Weights of a small GPT-style language model, trained from scratch on English Wikipedia.
Architecture: rotary positions, untied embeddings.
Training: a variant of SOAP for these matrices, 83M tokens, 2529 steps.
Each number is 50 + 15 x the weight over its row's rms, rounded and kept within 0 to 99. Layers, rows and columns count from 0. The size before them is the row's rms in percent of the matrix's.

# layer 8 MLP up, 256x96, rms 0.188, rows 191-202, columns 0-95
111:55 65 77 38 52 33 38 32 94 48 47 67 59 49 38 61 47 63 78 46 52 68 62 68 38 81 41 44 57 57 63 67 70 57 70 20 28 32 62 35 65 33 49 54 28 39 36 57 52 22 44 53 46 34 51 51 52 26 32 57 32 74 30 58 37 40 51 50 26 30 42 50 57 47 20 47 47 22 47 72 60 42 51 55 78 40 55 61 48 35 48 51 49 36 24 53
094:59 71 50 60 45 59 39 69 71 64 49 56 59 63 17 28 37 31 39 70 73 53 42 50 49 60 48 50 46 39 51 27 38 52 38 17 43 55 67 91 63 53 43 68 43 62 52 16 58 47 28 39 33 31 58 32 49 51 58 42 57 51 20 59 53 52 53 71 67 52 23 43 25 27 47 35 47 66 37 69 44 25 31 46 38 38 34 72 58 60 81 37 44 50 47 38
094:67 67 30 45 25 76 67 30 50 89 40 43 48 59 40 53 46 35 47 45 27 62 48 65 39 51 44 51 49 44 34 51 56 46 49 55 18 52 39 56 45 14 52 67 46 24 64 41 45 46 60 39 52 61 54 71 44 70 47 57 44 43 65 67 45 56 57 28 29 53 63 67 43 45 47 69 64 38 12 64 55 19 37 36 33 67 48 44 45 65 22 17 21 29 42 58
096:33 59 61 66 37 38 49 50 27 58 53 58 56 70 50 66 26 45 46 61 49 56 29 51 40 43 48 52 65 71 56 35 43 37 51 52 45 58 49 51 48 31 27 61 39 43 63 61 64 65 48 18 56 73 63 73 41 78 59 57 30 52 79 34 12 35 55 24 65 40 51 66 71 80 57 46 48 51 71 54 56 64 59 42 39 77 87 76 62 53 47 62 60 62 81 29
104:37 53 67 30 61 34 61 47 31 44 60 38 57 72 29 22 34 54 28 55 47 69 58 35 31 56 13 46 48 37 47 49 48 37 47 58 35 92 34 45 73 38 74 29 55 70 67 57 32 52 39 61 61 59 56 29 57 42 34 48 44 40 44 50 48 61 30 50 60 57 45 53 75 70 21 47 39 53 57 37 43 21 58 69 42 62 66 54 79 46 56 25 67 18 51 47
110:54 59 68 55 47 78 46 55 60 58 75 56 61 62 10 62 35 38 37 57 60 51 61 26 72 55 67 45 51 38 76 54 33 41 54 54 34 52 33 55 36 51 24 53 27 69 55 54 54 48 57 34 36 61 28 35 59 67 44 18 49 45 20 60 55 71 73 80 59 46 53 51 37 29 42 52 49 32 55 63 60 43 38 50 79 28 65 38 53 27 65 53 87 30 57 50
094:31 53 59 31 52 60 35 71 30 78 87 31 63 43 49 34 59 43 77 68 32 50 52 48 27 45 32 40 38 49 52 51 63 57 55 42 76 66 54 58 53 50 44 49 57 49 70 46 42 36 55 55 47 44 70 55 61 47 48 27 39 66 31 58 75 37 67 66 31 26 40 38 55 49 69 57 47 99 78 67 29 56 40 61 51 17 58 57 36 51 24 38 63 54 44 54
096:48 63 52 21 36 45 44 75 37 55 71 52 59 24 62 24 74 25 64 37 46 65 54 82 59 14 47 45 37 43 52 80 34 50 43 57 29 58 53 35 61 44 41 60 51 39 23 34 44 30 56 43 49 77 71 65 58 60 39 43 46 40 53 56 41 17 53 65 63 53 62 57 53 70 58 42 57 47 66 25 54 41 43 78 25 73 64 58 46 42 82 33 54 51 63 52
097:45 54 43 42 43 58 53 54 44 49 22 42 58 56 99 61 49 62 38 71 40 37 61 43 60 39 52 51 48 67 38 30 42 52 51 45 38 34 38 38 41 45 49 34 30 42 63 34 62 34 39 58 58 30 29 52 28 42 16 44 76 41 43 72 66 37 44 43 59 56 56 53 36 48 65 19 51 54 60 63 58 56 27 64 13 58 70 38 53 37 83 19 46 49 79 48
112:47 53 51 47 49 21 38 28 42 70 68 45 48 15 51 45 71 36 27 45 39 49 49 47 30 58 54 62 41 54 41 32 59 43 54 64 27 47 29 20 38 62 71 44 50 49 56 63 56 57 53 42 24 14 41 17 43 51 33 84 55 73 63 42 66 52 62 37 41 62 44 50 61 73 68 73 65 30 67 50 34 12 66 46 63 61 56 61 39 64 65 67 40 57 42 59
111:50 17 39 38 49 41 42 32 57 30 40 81 30 37 66 43 64 51 54 75 47 40 44 38 38 32 72 47 31 72 17 76 61 56 29 57 23 43 51 42 52 49 45 58 62 56 42 25 44 35 66 55 59 55 56 41 56 54 43 59 59 60 60 61 33 23 53 53 37 72 51 56 85 44 40 60 49 85 38 42 75 47 57 28 59 63 48 83 34 34 36 57 29 29 56 35
102:61 25 67 37 46 35 26 36 58 51 34 40 66 20 59 28 79 36 48 79 45 57 22 60 59 38 51 42 72 76 38 48 48 48 49 72 49 34 33 39 22 59 42 30 42 59 45 35 55 50 41 79 56 37 04 51 65 21 63 40 40 32 48 41 45 32 58 57 32 54 42 55 49 69 71 85 57 63 60 50 63 38 55 60 42 68 39 44 43 41 50 49 52 67 39 57
# layer 8 MLP down (transposed), 256x96, rms 0.182, rows 191-201, columns 0-95
107:31 56 53 14 59 64 67 17 56 41 55 30 33 55 58 35 52 47 55 55 62 47 41 31 45 52 60 33 63 59 63 37 49 49 77 55 29 46 36 32 34 47 56 48 22 50 72 63 40 43 56 66 55 57 16 40 33 76 81 59 47 43 66 45 53 63 51 51 10 25 21 55 34 43 55 76 28 64 60 55 29 35 48 57 52 58 75 53 32 59 69 66 67 53 48 49
089:54 50 30 62 57 23 69 69 48 59 43 50 47 55 60 54 43 71 35 44 54 24 52 59 65 31 61 53 29 36 56 39 25 47 51 43 72 48 42 41 33 57 23 42 41 33 25 69 26 61 33 39 55 57 23 64 51 53 50 40 63 41 27 60 69 31 69 76 23 56 61 56 55 30 42 12 78 58 39 49 65 24 55 60 47 36 37 58 58 33 52 18 43 72 51 32
099:34 37 47 43 59 91 83 55 56 61 47 45 61 42 65 54 41 36 46 42 26 49 56 57 31 65 68 66 82 54 37 68 53 32 61 50 49 58 41 53 54 50 63 70 46 33 32 39 44 48 32 46 40 60 67 45 48 50 35 53 52 54 88 59 47 55 47 57 18 51 38 75 56 52 66 77 63 36 14 60 68 06 37 58 72 72 33 46 45 46 65 34 60 54 38 41
095:32 45 77 27 28 46 51 64 52 51 61 46 80 47 33 34 71 38 70 56 35 29 40 22 57 55 50 54 44 53 49 51 89 54 60 59 45 49 17 38 84 46 65 32 32 51 31 43 65 65 75 34 30 50 52 82 60 50 39 40 58 31 58 52 48 60 41 30 34 48 61 28 78 43 67 42 41 55 51 48 49 59 48 05 47 48 57 55 58 48 47 77 56 65 48 50
101:45 45 34 44 53 39 65 64 43 82 88 57 29 67 55 46 38 28 31 55 43 61 55 60 52 41 40 37 42 67 58 58 68 61 49 44 59 24 75 54 44 43 65 50 46 41 71 44 39 61 64 46 04 53 26 70 51 65 62 50 09 64 75 38 45 71 42 51 42 57 62 40 43 47 79 54 54 43 48 54 15 73 59 50 26 60 18 49 54 47 49 67 39 51 50 47
107:60 65 59 69 86 35 30 78 70 48 61 74 49 55 22 45 43 51 48 67 50 44 79 31 45 29 68 19 62 32 75 39 43 62 72 69 40 39 65 65 68 59 60 54 20 62 40 29 49 39 45 49 88 65 73 41 45 65 48 65 64 73 34 46 56 51 25 43 59 49 45 42 56 47 52 46 45 38 74 50 66 56 32 43 52 53 59 51 63 21 60 51 31 51 57 52
096:40 52 07 72 34 58 51 65 41 51 51 38 47 59 52 34 42 62 89 36 64 70 55 57 53 45 63 61 30 87 71 52 61 67 68 44 39 69 62 49 46 18 47 57 49 49 35 67 44 43 76 58 35 55 46 78 55 48 42 47 58 39 47 42 53 50 46 61 65 50 42 48 77 44 63 71 58 41 58 22 43 49 43 43 64 21 29 56 43 48 39 10 73 75 57 62
097:60 48 32 28 42 47 73 43 55 42 46 58 32 47 55 34 59 44 70 39 33 41 58 82 59 47 39 64 34 57 53 25 51 55 63 45 64 66 67 60 51 24 16 38 69 80 47 44 30 41 53 20 44 76 61 55 29 60 08 45 63 62 59 53 62 33 27 32 62 73 56 53 67 46 59 38 44 44 50 44 65 44 34 64 62 45 19 64 83 48 64 51 42 66 61 48
093:65 53 58 50 52 71 44 68 66 56 49 54 38 57 38 33 43 50 85 51 21 49 48 50 45 49 24 45 51 55 48 35 55 52 55 43 65 16 68 41 67 46 40 22 63 36 46 58 34 82 31 34 10 34 40 43 51 55 54 77 51 54 56 63 22 57 38 45 41 56 42 54 53 51 61 44 36 21 29 31 79 36 49 47 93 44 36 38 64 56 31 26 65 38 53 54
099:46 80 49 49 62 44 30 41 82 36 63 61 63 67 43 49 55 55 01 54 52 61 52 53 47 48 54 32 16 42 74 74 77 37 66 55 59 37 68 63 53 56 56 42 83 61 53 57 47 76 29 59 41 60 45 75 23 39 53 43 60 57 48 43 38 53 49 37 58 41 70 60 37 46 53 67 08 62 25 41 77 56 58 53 55 30 62 64 57 46 41 44 52 33 49 45
098:28 67 21 58 34 71 50 11 32 65 59 52 57 57 52 54 58 29 50 57 41 57 42 32 51 38 50 47 59 60 26 52 57 65 39 69 57 36 37 47 86 48 35 70 35 34 49 53 53 53 39 59 32 37 59 47 33 43 70 53 57 54 39 63 55 39 37 66 30 55 60 37 64 48 78 68 40 63 56 49 82 48 64 07 63 30 66 32 38 66 59 71 67 21 62 57
# layer 8 MLP gate, 256x96, rms 0.206, rows 192-202, columns 0-95
091:37 47 60 50 43 48 43 65 60 47 44 65 40 70 70 59 52 69 69 36 34 54 64 41 70 46 67 44 84 36 71 73 35 44 67 13 43 45 52 39 51 64 81 45 59 52 60 54 64 66 40 37 43 28 54 68 46 73 57 49 32 68 68 12 56 41 52 75 48 59 75 60 49 26 34 39 50 27 52 37 64 45 49 54 38 56 21 42 61 88 60 44 48 30 34 60
103:50 38 67 47 26 24 65 47 37 54 61 69 53 44 46 54 63 64 43 23 44 51 29 38 71 45 59 31 56 62 77 37 53 53 61 48 71 33 32 75 28 47 42 48 64 56 59 53 33 52 49 55 48 70 63 57 45 31 37 34 32 53 44 47 35 51 38 82 75 49 66 45 41 66 78 62 36 43 65 73 38 89 54 50 56 84 65 78 67 28 56 59 65 34 43 71
098:35 62 42 20 35 64 61 68 53 49 34 39 72 46 26 37 61 50 37 67 58 15 59 52 45 42 57 25 29 64 42 70 65 43 25 51 62 46 42 79 35 55 53 49 27 54 28 54 33 32 65 33 65 72 64 31 44 77 67 61 49 50 48 28 66 42 21 62 44 17 65 38 32 40 30 67 60 41 46 64 48 37 46 51 49 34 43 56 44 42 58 58 40 27 19 46
107:30 57 61 50 51 42 61 31 18 60 57 80 21 42 42 59 76 35 41 23 28 45 52 49 86 61 41 52 44 88 50 67 30 48 27 58 44 60 53 70 36 34 34 41 43 59 51 62 35 70 56 46 33 61 70 51 54 80 28 33 42 52 44 40 50 66 43 61 33 38 56 22 34 59 45 65 60 53 39 53 42 45 43 51 22 47 43 66 51 69 78 36 50 68 51 26
117:36 70 49 55 59 53 50 66 52 46 55 59 69 43 52 51 85 48 41 55 52 68 63 54 52 81 65 36 64 67 59 38 54 39 40 19 32 43 37 60 69 39 29 52 30 64 51 47 47 73 47 34 57 65 42 40 62 84 54 21 58 83 65 61 64 61 44 58 39 54 49 48 72 37 55 43 55 57 77 75 56 84 36 50 26 45 40 45 31 08 35 41 59 40 67 33
100:61 70 20 56 51 33 36 53 68 33 54 42 62 27 60 46 37 64 36 56 20 63 48 56 57 64 71 48 44 39 33 51 41 57 45 56 62 60 66 82 38 23 31 12 63 59 25 41 69 39 31 42 32 55 57 56 27 71 32 44 49 32 65 51 65 34 64 36 45 86 62 41 49 43 52 38 53 36 60 58 46 54 51 59 39 32 23 48 41 29 60 43 78 77 48 69
092:49 52 45 53 31 71 56 50 53 62 49 59 31 72 65 43 45 63 42 55 11 65 44 28 51 57 42 52 84 46 30 54 49 44 63 43 52 28 53 46 60 63 68 21 41 33 52 77 13 48 59 42 17 30 74 57 50 49 55 63 39 35 44 67 63 44 62 51 49 65 56 78 50 31 59 53 83 55 58 66 26 58 47 80 45 55 14 35 38 40 62 52 70 41 56 52
090:49 36 50 50 72 42 38 64 66 49 53 32 41 50 63 59 47 49 44 83 52 56 51 35 41 71 67 67 48 74 66 21 74 64 14 56 74 52 57 21 34 28 36 26 27 55 55 64 51 54 65 58 43 31 33 35 32 42 75 49 52 45 54 34 57 33 49 57 18 47 30 66 33 44 48 54 39 63 73 44 50 36 60 54 21 25 44 46 53 41 61 25 27 28 39 40
108:61 54 52 46 63 52 35 71 40 77 59 52 52 26 49 71 60 56 89 50 37 65 50 54 68 47 45 39 52 58 44 37 59 66 46 57 29 45 21 51 84 73 38 32 54 61 47 40 38 37 56 62 36 60 58 17 69 49 66 51 42 90 61 55 33 44 40 44 29 55 44 19 53 48 69 54 65 21 48 69 49 52 67 40 44 41 45 45 38 63 35 46 26 67 63 88
107:47 48 61 41 29 58 60 53 64 55 56 33 52 16 35 05 32 49 81 51 44 66 73 53 33 37 48 28 41 47 25 45 71 49 48 58 30 26 31 44 78 52 60 34 71 33 54 76 71 49 39 46 29 59 31 70 43 58 50 39 56 65 49 44 44 43 47 36 37 45 40 31 47 43 45 45 35 22 22 57 34 49 65 37 33 49 49 40 60 42 82 23 38 43 45 51
099:50 64 82 26 67 58 42 36 39 55 51 46 70 39 49 53 63 65 36 54 61 61 59 45 24 26 71 44 54 31 54 34 47 34 60 31 34 19 36 57 77 64 58 45 50 40 40 12 29 74 40 47 52 35 38 69 44 58 36 61 65 57 64 37 62 59 58 59 31 56 62 96 37 74 64 49 54 66 64 49 29 73 49 49 54 47 49 65 39 82 35 59 59 53 55 62